Weights of a small transformer language model: width 64, 117M tokens.
Each number is 128 + 24 x the weight over its row's rms, rounded and kept within 0 to 255. Layers, rows and columns count from 0. The size above them is the row's rms in percent of the matrix's.

# layer 2 attention query, 64x64, rms 0.173, rows 0-63, columns 0-63
size [ 78 102 144  65  92 102  93  98 101  99  76 147  88  96  98  94  80  83 102 109 105  97 120  90 105  91  93 112 107  97  85 104  91  75 134  66  98  86  80 100 100 107  78 196 111 101  88 106 106 102  88  85  83  86 101 117 103  93  87  96  88  95  95  87]
[[127 137 184 121 137 127 118  90 129 144 125 123  96 135 113 138 174 107 136 126 150 133 131 104 147 118 167  66 128 130 103 109 157 183 152 141 144 123 117 146 131 122 170 153 101  78 167 122 146 129 157 130 118 162 146 158 125  86 116 123  98 124 138 154]
 [125 169 154 147 126 128  89 113 144 159 138 144 161 145 122 138  79 150 142 164  93 106 136  95 115 154 137 125  85 111 108 130 142  74 154 135 113 124  87 113 111 148 116 165 155 151  99  96 114 155  86 119 128 141 123 112 125 185 109 121 138 145 133 129]
 [123 159 163 137 140 119  90  71 173 148 129 135 130 158 142 120 131 162 115 125  92 129 139  92 120 119 163 145 156 119 114 115 143 112 167 175  84 131  76 143 122 122 117 105 138 148 117 124  83 134  99 111 113  82 136 150 145 123  98 110 110 120 107 146]
 [ 99 145 101 174 112 142 120  95 148  84  96  84 125 115 125 161  94 167  93 168 115 131 129 103 124  98 146 136 141 141  94 158 112  86 130 154 102 146 124 133 126 148 123 140 162 140 117 134 102 151  83  94 107 112 120 117 156  99 157 112 146 146 135 148]
 [151 107 127  64 158 127 128  65  87 126 117 133 136 157 131 133 114 105 163 162 127 170 119 119 141 139 141 143 136 130  95 118 123  95 137 136 128 101 124 154  91 116 133 111 157 158 111 148 117 102 101 109 169 113 143 108 186 116 123 126 107 126 101 164]
 [151 148 145 103 120  90  80 123 118 164  97 124 107 168 130  88 127 132 133 122  98  93 115 141 105 100 126  92 178 149 113 128 142 123 140 162 144 140  64  91 118 134 165 135 122 115 142 161 128 178 126 139 123 116 154 160 116 147 125 139 111  95 125 132]
 [103 140 131 151 137 135 132 143 139  74 135 141 117 128 109 177 123 175 159 119 118 118 116 138 147 115 149 130 145 130 124 140 159 132 104 117 143 139  76 131 108 139 175 122 106 115 120 104 192 135 105  99  73  96 132  76 102 126 134 125 130 140 111  88]
 [ 95 114 108 101 102 118 131 116 136 125 127  88 121  88 140 147 121 147 108 128 149 140 158 110 130 122 152 160 150 132 155 115  98 129 124  85 117 174 152 101 181 126 148 148 139 149 162 129 171 119 111 125 177 163 135 108 121 161 109 101 164  98  88 138]
 [122 103 162  90 141 128 160 126  60 105 122  92 134 103  94 120 121  96 162 123 177 120 150 101 148 145 116 144  89 138 154 158  98 124 118 124 159 129 169 116 148 139  89  98 150 136 118 116  81  99 130 130 154 131 109 104 140 159 111 130 130 136 134 134]
 [124 102 100 123 140 132 171 158  77 118 115 117 159 101  90 123 112  86 155 141 176  96 159 141  95 114  80 126  65 148 157 162 125 145  96 110 137 123 149 126 130 102 131 149 132 118 120 119 144 102 117 148 152 154 103 126 106 145 139 118 127 157 134 115]
 [182 105 150  89 143 106 134 133 123 129  79  97 116 126  97  87 159 108 124 145 124 125 140 142 114 119 112  96 105 150 146 194 137 152 106  92 115 132 142 115 160  97 131 122  86 111 144 128  93  71 140 127 156 131  92 138 123 129 131 148 144 117 129 110]
 [117 155 158 158 120 131  78  88 172 137 122 139 155 143 153 137 159 143 116 106  91 149 133  86 120 118 174 144 139 112 109  86 144 128 155 172  99 146  85 127 154 141 111 102 117 128 109 158 107 132 108 110 113  94 151 165 151 111 110 132 104 107 120 137]
 [127 148  80 154 158 101 126  95 137 102 112 104 109 149 103 121 133 142 137  97 135 130  99 117  74 124 152 154 116 126 158 129 155  85 103 143 155 186 135 127 138 143 116 138 122 143 153 137  96 126 170 149 133 122 159 131 106 156  87 112 158  75 125 124]
 [145 126 104 129 155 116 161 138 137 144 131 105 118 115  87 140 113 173 120 121 116 114  80 171 130 121  95 105 163 168 140 124 134 124 100  68 143  99 134 160 160 132 128 125 111 115 148 110 181 153 133 119 133 157 111  83 131 145 128  99 124 126 177 108]
 [132 135  99 120 146 144 126 110 127 126 108 100 117 110 116 136 137 113  76 158  95  98 148 118 131 140 117  84 165 123 132 176  90 111 158 150 143 127 120 113  98 145 104 176 132 163 147  52 142  85 124 139 127 152 115 147 123 151 152 144 149 137 156 130]
 [154 112 150 150 118 167 159 134 138 129 126 167 103 190 139 121 106 115 143 133  96  65 127 156 138 100  90 133 149  79 146 124 120  98 142 112 111 129 136 123 134 148 140 140 118 142 131 118 109 146 141 138 107 127  90 131 185 125 170 107 113 130 102  87]
 [ 98 137 145 171 147  77 134 143 116 146 170 111 182 136 136 101 122 153 139 132  96  96 184 109  77 136 129 140 103 169 124 145 126 152 125 147 106 130 140 133 138 123 125 136 110  82 107 129 104 112 100  99 123 138 115 168 136 129 165 153 145 151 104 128]
 [135 139 166 108 131 185 129 118 132 128 156 160 120 133 124 146 162 125 103 100 147 111 119 102 117 190 123 121 144 155 114 124 117 119 156 162 128 138 143 147 145 126 130 106 123 134 148 131  70  88 130  87 151 159 162 101 138  94 115  80 118 127 133  83]
 [109 122 161 133 136  82 147  98 178 105  95 142 102 129 136 154 112 157 130 108 152 107 154 127 150 157 138 128 129 109 161  94 114 103 157 122 127 171 137 113 160 145 122 178 120 132 146 157 136 107  91 115 126 121 129 120 114 122 109 135 192 120  89  88]
 [ 84 136 108 139 111 110 123 142 150 111 136 116 140 173 131 164  98 178  80 101 135 144  97 166 134 121 117  94 129 118 117 120 125 152 130  87 131 160 104 120 123 162 137 130 127  74 116 108 149 137 160 131 133 155 104 169  97 169 164 143 125 103 115 137]
 [114 155 158 118 107 115  84 134 103 104 117 116 108 131 147 107 121 118 137 117 129 141 129 116  99  77 120 120 142 219 125 157 163 147 151 128 129 137  95 141 162 139 154 136 135  67 140 105 148  95 135 109 124 147 103 168 140 154 110 127 138 125 107 135]
 [131  96 133 142 116 132  84 134 110 115 113 140 110 124 109 147 103 155 117 122 130 140 131  98 164  95 175 141 112 165 150 173 124 102 135 161 119 151 106  94 115 158 111 149 153 137 153 121 163 164  96 167 163 136 110  78 100 148 150 124  95 110 103 133]
 [153 157 148 159  91 129 142 136 129 119 133 140 128 119 107 126 133 150 124 127 117 154 113 108 129  67 137 150 114 136 112 146  99 150 119 142  52  88  82 166 117 146  84 117 139 144 113 130 168 136 120 137 143 125 118 130 100 142 160 139  75 154 140 160]
 [126 126 128 139 107 121 127 147 155 147 137 148 117 155 147 100 101 158 109 144 112 127 125 184  97 128  84 115 158  97 129 114 116 130 137 125 152 131 101 133 129 179 131 146 107 101 119 184 138 109 186 126 158 142 118 109 153  70 145 121 121 104  94  93]
 [119 137 193 171 156 111 116  99 107 138 118 114 127 141 100 108 102 114 123 158  78 102 107 152 123 159 128 152 157 134 114 133 173 114 144 128 170 123 103 127 101 114 128 148  86 191 121 114 143 128 133 152 168 167 116 129 116 132 119 114 120  97 128 125]
 [ 78 147 144 146 148  98 124 115 166 135 115 146  86 156 135 165 128 140  79  75  87 128 110 177 109 111 117 125 172 102 109 145 143 133 121 162 132 148  97 132 147 136 160 130  99 156 137 139 108 115 115 133  89 114 122 143 117 126 100 136 158  94 134 142]
 [194  95 148 133 139 127 125 103 152 138  96 124 134 136 101 119 129 138 116 141 123  85 123 151 119 156 140 125 126 141 182 148 158 111 117  76 167 103 166 102 123 110 140 130  99 106  83 110 142 125 140 141 158 149  93 141 148 121 147 116 170 118 139  89]
 [108 108 126 129 176  93 112 138  78 138 149 140  90 145 152 162 139  93 131 122 178 100 112 119 105  94 123 110 133 138  89 154 112 144 130 128 132 121 135 112 130 144 125  76 109 165 126 109 142 106  81 159 125 111 102 126 128 149 165 152  86 137 128 163]
 [141 148  96 152 103 124 160 154 120 100 173 145 154 108 164  88  94 143 157  90 168 153 136 124 167 118 116 163  88 119 132 104  69 100 127 126 134 122 130 123 139 116  89 122 151 132 144 139 108 146 134 158 135 145 126 126 144 121 129  87 123 115 134 180]
 [101 151  97 116  77 150 130 139 125 149 124 128 124 131 107 158 147 110 155 146 123 161 104 139 136 156 115 152 111  86 162  98  85  95 139 139 128 118 106 116 110 172  84 124 149 180 121 130 104 107  79 176 118 142 148 153 152 129 131 117 162 127 129 125]
 [150 107 124 131 158 126 115 119  87 128 114  90 142 127  99 109 121 158 136 127 109 162 164 148 132 100 137 128  93 105 127 112 128  88 142 193 112 126 159 137 115 173 101 140 188 137 105 100 111  93 139 131 108  89 134  88 159 144 117 122 145 148 110 135]
 [127 160  96 129  72 114 120 151 127 154 151 132 163 118 140  79 132 149 121 109 138 135 124 135 104 110 121 129 113 159 167 125  74 126 142 110 141 121  99 100 125 128 103 128 138 158 115 110 138 117 182 138 124 129 160 173 102 179 168  97 106 139 135 157]
 [107 151 136 125 158 154 120 127 133 159 105 134 118 179 161 137 137  87  96  89 103 117  98 101 137  97 159 111 154 134 106 150 173 161 161 137 121 134 131  91 100 146 134 147  91 147  90 138 128  94 152 106 108 105  93 106 140 165 112 128 119 111 138 151]
 [102 141 128 144 134  97 125 126 149 180  92 139 116 163 138 137 144 128  92 117 119  95 108  94  77 123 154  90 136 148 100 145 155 121 152 131 149 101 113 124 122 147 116 134 101 124  70 137 132 132 140  91 107 152 130 127 128 161  92 134  90 143 158 184]
 [108 177 132 158 155 143  98  95 155 171  78 143 124 172 151 140 130  98 106 123 113 127 105 103  88 104 151 128 151 121 120 133 178 127 154 154  99 143 102 112 133 140 147 109  87 142  73 142  88 130 142  99 102 114 114 128 136 144 126 138 130 124 131 139]
 [ 77 103 118 147 123 169 171  95 159 155 147  87 156 114 131 145 108 124 142 152 182 160 133 114 158 115 119 126 134 118 111  93 130 125 148  87 131 132 136 138 157 115 154 122 144 132 114 145 105 145 119 100  93 125 138 130 192  94 131 127 110 163 103 117]
 [154 159 162 116 177 115 130 104 145 100 131 112 158 126 154  97 120  97 118 145 113 135 162 108 122 111 100 149 159 142  95 172 160 121 145 140  80  99 111 147 117 100  86 142 134  81 106 127 104 135 134 114 165 125 108 134 144 111 163 108 111  95 118 150]
 [117 118 112 104 139 124 123 134 120 134 134 146 159 134 125  64 176  74 123 134 120 135 123 158  86  89 111  88 127 161 117 105 122 135 132 106 122 170 133 130 125 157 108 166  92 128 133 122 117  68 180 147 108 110 130 120 124 133 121 118 138 102 139 170]
 [139 139 112 129 132 161 128 145 129 100 134 129  94 102 178 123 126 182  97 106 163 119 153 149 125 102 150  98 118 120 118  90 183 190 124 138 121  88 160 138 125  99 136 111 114  95 130 139 158 137 115 136 151 182 133 125  98 110 120 129 152 130 136 143]
 [142  84  99 109 103 128 145 105 125 154 150 142 141 106 116 155 116 106 140  96 126 147 145 103 114 109 141 186 107  90 111 109 118 130  83 113 142 168 183  88 156 112 166 124 119 103 110 100 103 120 159 130 114 142 116 118 166 154 139 164 135 151 116 135]
 [137 132 124  83  77 103 142 124 108 139 106 160 133 112 107 184 124 113 151 108 161  91 164 134 108 140  98 132 123 146 126 133 108 112 105 124 149  97 140 150 165 118 125 120 199 119 173 113 103 146 139 126 114 114 155 146 125 111  83 159 125 134 103 131]
 [157 104 122 103  89 121 154 150 111 102 155 126 130  79 125 129 109 129 161 139 121 131 187 152 146 145 107 144 125 112 154 119  99 141 132 134 145 112 154 196 155  97 115  88 176  93 181 117 122 108 133 140 142 126 140 131 135 107 134 122 141 114 117  95]
 [159 104 130 112 108 139 151 108 107 117 113 147 193 113 121 145 146 101 145 152 158 100 139 139 125 134 129 117  97 111 114 147 138 102  68  81 135 126 162 150 152 117 144 118 130 106 107 145 154 161 115  95 110 149 140 132 118  84 137 187 107 159 109 130]
 [ 95 161 132 163 127 136  96 103 141 147  99 162 127 170 141 177 164 112  81 127 105 125  99  81  75 117 173 123 134 111 117 131 150 143 139 140 128 134 103 102 155 144 142 101 126 121  86 149 123 136 134 112  97 131 119 149 139 134 110 166  98 137 153 143]
 [149 140 137  88  79  97 105 132 124 121 124 136  96 128  74 128 168 101 126 128  98 111 127 100 122  94 146 140 151 155 128 150 113 149 141 131 114 116 122 117 118 135 104 140 129 159 159 116 114 111 124 194 158 121 165 171  98 147  95 125 100  90 155 119]
 [127 140  97 126 166 146 135 140 106 157 100 152 125 145 138 142  95 139 114 143 131  88  73 152 125 171 137 145 174 158 127 129 184 107 120 108 104 126  99 111 118 152 164 150 104 115 102 139 139 133 106 123 133 137  70  76 134 118 123 139 165 143 130 115]
 [121 137 136 134 154 122 154 106 135 181 130 124  90 156 139 123 109 183 116  80  94 142 158  97 139 129 135 137 180 112 109 141 131 116 160 145 154 146 113 110 110 148 123 150 137 106 108 148 108 118 167 107 112 135 100 106 140 154  92  64 140 124 101 130]
 [155 128 116 127 137 115 154  60 125 164 131 146 101 151  95 123 127 102 123 106 110  75 139 109 116 140 121 148 184 157 117 155 180 118 107 130 148 115 148 131 140  97 155 119 107 143 116  97 125  93 128  97 133 131  79 142 169 104 115 134 152 133 130 119]
 [137 128 145 123 141 136 120 153 136 140 126  99 179 116 102  93 130 142 122 148 107 114 146 143 135 171  94 112 104  90 171 147 126 132 155 120 122  97 126 121 168 118 156 127 144 160 107 135  77 147 146  85  96 134 121 173 153 123 151 115  97 187 123 145]
 [118 168 148 122  97 146 137 150 110 109 126 182 117 133 139 147  84 127 132 113 123 113 104 170 144 164 104 153 156 100 133 133 144  99 155 127 133 100 103 133 139 113 129 145 125 202 147 173 137 154 131 116 115 107 120 115 125 105 108  83 103 167 119 101]
 [144 113 113 126 142 149  97 107  96 132 103 165 131 100 155 105  94 186 103 133 152 130 196  92 113 136 131 141 120 100 127 141 140 120 139 127 168 148 138 132 175 133 141 153 159 130 123 169 117 117 130 120 135 154  96 126 170 140 115  85 161 126 102 136]
 [134  97 126 149 138 163 122 130 126 138 105 133 116 118 175 151 134 124 129  93 157 119 126 149 141 115 131 142 151 128 152  95 121 103 123  92 145 181 101 128 137 189 126 138  97 102 123 157 150 162 119 135 175 141  81 121 118  83 104  88 153 116  90 130]
 [151 148  80 118 128 113 126 123 155 120 129 111 150 130 133  93 171 107 128 113 106  81 123 137 121 114 136 103 184 130  94 148 128 144 147 124 155  93 131 114 138 119 138 127 123 120 150 147 103 141 138 133 144 157  71 169 189  94 123 109 183 123 116 125]
 [142 103  85 129 126 142 126 153 110 105 105  86  93 129 160 146 145 135 117 135 161 136 123 112 116  97 168  99  89 122 137 153 106 157  82 122 146 141 162 118 136 119 137 134 105  86 117 106 155 167 118 169 144 147 100  74  98 135 143 142  99 107 104 132]
 [157 114 162 165 126 207 111 101 101 139 153 141 158 116 112 138 111 124 138 175 126 116 147 110 124 150 106 162  97 132 108 147 115 125 110 186  87 116 101 159 121  97 123 145 135 123 107  94 104 103 122 119 135 160 128 130 134 125  98 134 103 137 121 163]
 [158 130 125 121 185 117 143 114 125 145  89 103 105 147 158 134  94 106 109 131 133  95 115 135 130 121 144 118 192 154 126 178 156 115 140 132 168 108 152  97 127 157 131 168 104 120 127 120 139 139  94 107 170 146  91 119  88 101 118 120 149 133 153 122]
 [166 166 127 144 150 156 110 142 162 138 129 128  95 132 137 105 130  95 124 173  79 112 128 159 129 151 101 102 178  99 115 158 125 144 117 151 120 125 112  92  99 142 165 152  90 133 107 141 118 130 176 142 135 142 121 150  71 131 145 151 106 119 129 117]
 [173 122 137 144 140 107 153  62 123 105 113 179 116 138 100 127 134 100 145 134 165 140 179 128 126 136 138 124 160 107 121 144 133 114 104 140 145 136 112 145 174 126 147 110 119 125 141 132 104  65 136 160 161 144 110 119 150  94 100 113  90 115 111 105]
 [110 130 147  84 113 153 137 131 143 113  68 109  99 134 105 120 193 155 137 122 104 123 149 114 153 120 173 108 122 107 119 128 162 141 109  55 119 119 137 120 133 127  92 153 150 122 140 146 149 131 131 127 140 106 159 164 160 107 159 110 141 106 128 111]
 [116 133  96  84  83 110 120 141 103 118 170  85 132 118 151 129 156 145 123 121 154 117 129 125  95 140 139 177  94 150 145 159 131 101 134 145  92 139 122 114 108 163 123 128 147 129 133 103 154 116 111 127 143 145 160 123 120 173 151 162  87  91  76 122]
 [ 81 145  81 120 119  90 110 158  83 101 173 150 117 133 121 130 129 173 130 113 149 167 110  79 141 107 147 181  93 147 127 113 101 130 126 140 120 136 115 126 147 158 109 137 167 121 121 146 140 141  75 131 136 138 120 114 173 146 114 129 129 126 108 118]
 [144 127 110 129 122 171 129 137 121 106 171 135 111 127 173 146 125  95 149 108 128 138  95 109 156 127 128 101 100 102 137 159 141  85 115 115 145 117 127 125 112 130 109  77 167 134  87 146 162 120 106 175 136 130  55 131 126 142 135 103 114 146 148 160]
 [128 131 124  87 145 170 181 136  93 143 143 115 135 117 124 107 159 170 154 106 111 132 147 109 169 124 126 168 147 131 113 103 133 120 159 140 100  83 160 138 100  98  80 138 137 161 113 147 102 159 125 132  79 128 128 108 122 159 131 118 103 159 118 121]
 [144 133 106 112  79 178 157 142 127  91 132 161 135 144 115 105 126 125 167  72 101 180 127 131 128  94 138 146 131  82 147 114 104 144 130 131 117 126 172 119 109  91 126 105 128 162 115 134 124 125 109 147 129 121 162 160  82 144 103 139 118 123 157 150]]
# layer 2 attention key, 32x64, rms 0.174, rows 0-31, columns 0-63
size [102  66  85 217  91  90  81  96  67 120 144  72 101  88  94  98  86  88  92  92  89  87 104 102 100  89  89  98  95  98  84  88]
[[107 132 121 159 119 111 100 128 142 117 122 174 133 169  97 112 139 124 115 124 103 111 121 134  76 139 169 123 117 105  84 129 162 123 136  88 154 101  77  83 151 114 108 139  97 128  96 111 116 168 131 100  81 155 121 136 128 135 156 161 148 124 141 139]
 [110 124 147 145  99 152 137 121 114 135 145  96 123  98 166 106 185 124 136 155 169 142 146 155 122 103 119  91  92 113 131 156 131 165 135 139 126 109 164 174 176 124 120 103 134 116 140 110 121 101 153 113 146 108 119 119 158 101 154 101 109 149  92  83]
 [101 116 123 133  81 155 108  81 140 117 111 152 148 105 100  77 168 112 109 161 109 114 155 115 138 183 159 143 143 128 135 127 149 152 127  96 103 125 144 120 136  86 140 113 143 111 105 143 137 149 163 104 142 154 167 175 154 124 133 142  94 131 115 130]
 [107 136 137 150 111 131 113 103 168 114 113 148 169 133 117 111 180 118 102 152 111 127 128  88  97 156 178 132 110 115 105 118 131 152 119 112 119 153 115 117 147 117 112  86 122 128  99 114 115 154 135  81  94 124 131 184 157 161 143 164  81 134 135 138]
 [125 181 104 119  93 147 141 137 151 144 105 138  96 133  88  98 183  97 133 149 129 120 113 127 147 100 130 107 151 113 156 112  97 100  89 112 130 147 163 132 148 153 113 148 114 156 144  82 117 120 155 132 121 101 161 120 126 126  92 112  67 135 132 141]
 [ 87 131 100 134 155  82 115 126 141 141 113 140 175 163 129 128  93 119 106 108 113 103 111  99 135  83 121 136 122 102 165 129 130  99 131 110 167 131 115 140 173 161 132 154 160 164  90 128 158 132 106 158 104 130 131 152 100 157  93 131 144 163 123 151]
 [112  97 152 140 118  91 135 151 133 126 175 100 113 133 120 145 128 104 150 130 159  82 118 160 128 106 168 125 132 116 149 141 139 132 125 143  82 113 129 123 113 103 121 116 168 148 127  77  76 106 136  99 143 101 169 140 120 183 124 140 175 119 114 141]
 [159 116 130 125  80 139  79 106 126 101 109 144 153 120 115 176 133 167 162 153 144 128 126 128 118 151  91 141 122 103 141 107 166  94 161 167 148 135 130 132 140  64 107  94 143 137 157 135 149 114 118 160 135 131 143 126 164  90 141 117 149 102 120 128]
 [137 109 144 110 107 108  60 135 112 113 132 130 117 139 107 108 113 115 121 150  92  88 159 139 167 130 148 130 142 104 124 132 121 163 184 127 142 163 106 113 154 143 159 139 124 131 156 138 111 178 139 116  70 106 150 115 123 162 162 111 145 108 134 100]
 [133 131 117 126 157 140 149 125 115 156 143  98 101 117 128 135  90 147 165  96 134 144 109 134 150 121 104 121 121 167 157 136 108  71 133 155 131 153 134 125  74 145 131 135 115 151 151 137 116 110  97 167 182 147 149 101  77 135  98  91 142  99 105 147]
 [136 101 130  86 145 140 152 140 108 147 137 135 119 107 141 159 112 157 161 107 159 159 117 135 153  86 102 132 125 141 151 107 124 104 134 169 145 139 143 146 111 158 145 138 121 122 168 149 123  87 123 168 134  90 130  76  76 114  79 105 163 125 123 123]
 [146 134 133 120 114  99 102  96 131 118 122 103 140 118 135 121  92 149 148 129 117 121 151  90 147 147 154 157 117 155 122 156 157 131 122 121 130 113 150 165 103  81 172 100 137 132  95 132 129 146 131  96 169 172 164 172 125 110 176 106 122  82 128  96]
 [132 114 105 146 162 116 149 119 139 129  82 123 162 106 186 120  68 123 123 144 125 146 164 157 160 110 103  90 165 134 151 120  97 132  91 144 160 132 112 121 123 115 164 139 105 159 105  83 136 121 116 133 105 100 138 155 156 150 117 104 137 100 122 136]
 [118 124 165 105 112 170  77 163 124 128 121 160 138 152  97 104 109 135 101 123 153 102 138 153 120 153 134 119 131 109 135 133 142 156 142 128 133  96 122  90 155 151 108 132  97 123 118 141  75 127 136 111 109 104  87  96 103 120 171 124 177 143 144  80]
 [167 144 131 131  91 147 123 117 138 115 123 155 134 154 147 131 135 101  93 170  98 149  48 169 131 121 128 111 115 142 123 141 145 127 161 122  86 104 116 127 144  97 137 170  71  93 130 139  94 143 104 142 135 166 116 139 143 111 151 113 140 137 118 126]
 [135 134 138 110 137  87 128 135 154 171  93 159 103 143 123  97 146 118 112 177 115  90 120 112 138 130 113 109 165 106 157 104 119 158 174 142 129  70 115 119 102 162 123 122 136 131 155 145 144 149  88 139 127 114 118  81 151 130 166 145 141 102 118  99]
 [ 91 162  87 103 100 117 151  94 124 156 148  85 135 138 124 150 159 120 100 100  97 160 162 124 134 134 161 150 146 125 146  82 132 112 106 121 133 139 157 132 131  95  54 129 120 118 118 130 147 149 154 147 111 148 124 107 104 134 156 162 133 116 147 101]
 [131 151 137 120 102 145 149 157 123 168 146 123 139 131 145 116 104  87  64 105 160 119 113 116 135 139 150 122 136 146  90 102 157 151  96 101 122 170 121  87 137 119 108 126 125  84 126 181 122 124 145 114 168  94 128 101 136 132 101 114 137  96 162 151]
 [168 117 151 175  57 121 107 100  97 168 139 124 118 139 128 109 147 127 113 127 161 125 154 134 151 121 117 125 150  86 130 126 134 109 158 151 121 120 146 150 139  64 120 134 127  84 118 127 116 154  97 116 153 127 161 136 118 118 130 124 155 106 113 182]
 [114 117 189 118 106 103 101 145 101 104 118 120 130 175 110 113 113 129 124 122 156 153 132 123 140 121 143 102 121 152 169 156 195 134 117 153 131 138 119 136  90  87 141 164 133 109 129 105 143 153 103 109 112 149 105 126 117 121  85 180 143 132 159 146]
 [142 159 165  96  92 109  96 129 148 141  91  89  96 103 168 117 128 118  96 137 107 116 125 118 149 111 150 129 149 115 191 125 161 147 133 101 157 128  97 137 161 135 112 150 138 172 139 113 140 134 109 118  80 125 159 152 123 130 107 119 157 144 135  88]
 [122 138 105 158 104  85  89 129 142  90 171 105 138 113 120 136 136 150 165 139 118 124 129 169  94 168  88 120 121 118 111 141 144 146 196 117 142 144 140 128 141 124 156 153 143 134 130  94 136 119 143  82 136 124 150 174 146 151 106 145 123  87 145 113]
 [103 124  70  75 127  86 138 162 148  71 134 148 120 120 101 155 147 128 124 148 114 128 122 122  94 146 149 146 121 161 158 125  73 156 124 127 140 166 143 166 105 133 121 164 124 115 116 118 151 172 115 128 151 108 131 137  84 124 118 104 122 124 133 144]
 [180 116 142 105 124 105  98 152 142 166 121 138 114 150 131  92 147  98 122  84 143 100 130 150 124 121 124  79 132  94 123 128 164 165  88 123 125  79 136 122 130 168 136 128 122 130 164 104 156 177 115 124  99 117 103  95 143 144 136 143 139 116 149  93]
 [131 152  92 138 136 136 151 165 110 114 136 161 147 149 162 145 132 103 109 125 110 140 145 129  86 119 124  93 165 116 117 129 101 111 156  71 123 102  88  92 147 135 113 157 108 145 145  91 161 140 159 121  68 100 146 104 135 146 146 134 156 126 159 128]
 [142  96 136  98 142  89 139 130 167 142 119 129 139 150 141 109 132 123  93 152 137 128 173  83 125 107 113 112 130  83 145 130 152 120 123 163 122 124 122 109  88 134 175 155 111  95 162 123 142 124  92 119 134 131 150 139 141 130 108 106 203 138 132 175]
 [147 156 150 174 160 128 133 112 124 127  89 119 101 105 118 152 126 108 101 145 164 149 119 136 117 119 116 118 165  84 117 147 115 121 180 150 147 118 121 142 146 130 141  83  84 158 124  75 103  91 117 119 105 154  89 100 119 136 137 153 149  95 144 121]
 [ 98 159 109 157 157 134  85 107 189 102 170 134 148 100 122 112 118 151 140 145 123 175 126 104 128 131 119 103  93 172 139 173  95 139 129 128 142 138 118 143 129 133 116 170 121 150 150 103 112 111 147 136 138 134 139  78 152 129 104 141 115 156 108  95]
 [114 124 142 121 105 122 115 131 103 130 139 143 120 109 109 104 108 131 122 133 125 157 159 139 154 170 101 164  68 126 134 152  86 149 112 134 152 122 114 152 104  90 143  94 133 122  99 166  88 124 144 133 133 162 160 157 144  79 140 137  82 131  92  92]
 [ 96 121 150 148  91 139 142 155 164 138 126 117 109 144 101 123  99 160 116 142 105 129 146 113 107 102 128 114 144 142 109 116 130 183 104  98  86 139 122 159  99 111 120 124 128  96 162 136 140 171 170 113 129 158 154 124 128  88 122 120  93  86  92 166]
 [ 93 142 109 169 125 123 153 161 144 142 123 135 106 127 104  85 150 160 128 112 147 177  92 158 118 153 125 135 116 143 154  83 100 122 143 136 104 156 151 115 125  86 109 111  91 126 110 112 126 132 116 148 148 108 136 186 155 114 140 142 125 142  69 106]
 [118 113 122 105 147 103 136 152 153 121  88 124 147  91  98 193 109 121 121 118 138 150 104 143 145 108 142 130  85 144 110 127  94 136 128 135 107 165  93 122 103 109 142 130 159 115 103 136 171 138 151 169  90 147 142 148 126  80 121 160 132  90  98 110]]
# layer 2 attention value, 32x64, rms 0.114, rows 0-2, columns 0-63
size [ 99  92 102]
[[118 135 105 200 126  85 148 142 136 157 113 153 135 122 131 135 103 134  80 154 142 118  88 114 144 124 114 123  97 177 104 125 128 113 152 153 138  86 158 146 160 103  90 127 127  98 118 139 120 161 122 143 150 145 162  93 119 156 165 147 137 130 152 122]
 [150 159 125 112 114 142 139 163 143 118 158 104 139 184 119 106 153  84 109 112 108 121 102 115 213 138 138 108 119 107 165 140 124 127 132 136 131 140 131 150 104 115  97 102 144 147 101 144 142  98  88 147 112 111 101 119 124  84 112 121 122 108 104 158]
 [113 135 125 122 127 172 133 135 168 150  96 159 102 117 118  90 154 163 144 200 146 159 120 142 148 120 123  81 119 122 127  99 107 123 123 167 182 112 148  94 107 180 103 111 134 117 117 138 112 163 113 137 106 155 141 151 112 122 131 121 138 139 135 141]]
# layer 2 attention output (transposed), 64x64, rms 0.125, rows 0-2,32-34, columns 0-63
size [101  95  90 104 100 113]
[[138 175 127 136 146 150 157 122 130 135 105 102 124 159 108 133  88  81  97 149 111  87 147 163 121 139 160 121 115 109 133 113 152 100 112 117 117 146 178 183 157 132 122 115 145 152 107 125 160 116 104  96 128 104  93 140 106 129 174 112 114 109 162 129]
 [151 124 139 169 144 140  92 164 100  96 153 106 122 136 145 161 150 160 128 142  64 111 111  92  90  98  72 126 156 127 134 166 108 120 111 110 139 135 113 134 104 126 121 127 179 116 180 107 132 147 138 166 133 126 135 144 114 141 129 135 138 123 103 145]
 [122 146  69 171 118 119 106 127 153 135 125 108 129 173  95 169 135 134 129 154  81 138 115 120 152 112 114 141 123 122 130 132 131 150 127  71 126 148 117 132 119 113 133 157 123 144 165 113 122 122  76 132 160 196 124 131 105 142 143 154 101  98 102 110]
 [128 113 127  62 117 148 127 140 149 140 133 104 179 141 172 158 120 121 125 105 135 138 113 124 155 120 171 153 103 161  98 132 138 172 146 133 114 115 157 116 169  90 133  80 109 108 153 135 133 111 123 119  89 125 102  93 100 118 136 148 169 142 129 123]
 [132 152 112 113 127 123 157 191 159 131  86 144 148 120 125  78 158 115 148 107 168 128 162 144 112 127  95 124  97 125 104 152 121 136  87 142  97 104 171 114 109 103 106 165 106 115 145 180  98 126 125 152 143 127 144 140 119 114 144 107 118 110 118 156]
 [100 120 144 123 150 162 149  80 123 116 127 113 124 126 155 124 125 146  98 119 161 131 110 140 181 138  36 174 146 130 163 111 126 104 150 132  98 130 137 126 100 113  91 111 146 110 142 153 152 140 151 129 120  89 110 156 145 126 139 119 111 153 123 111]]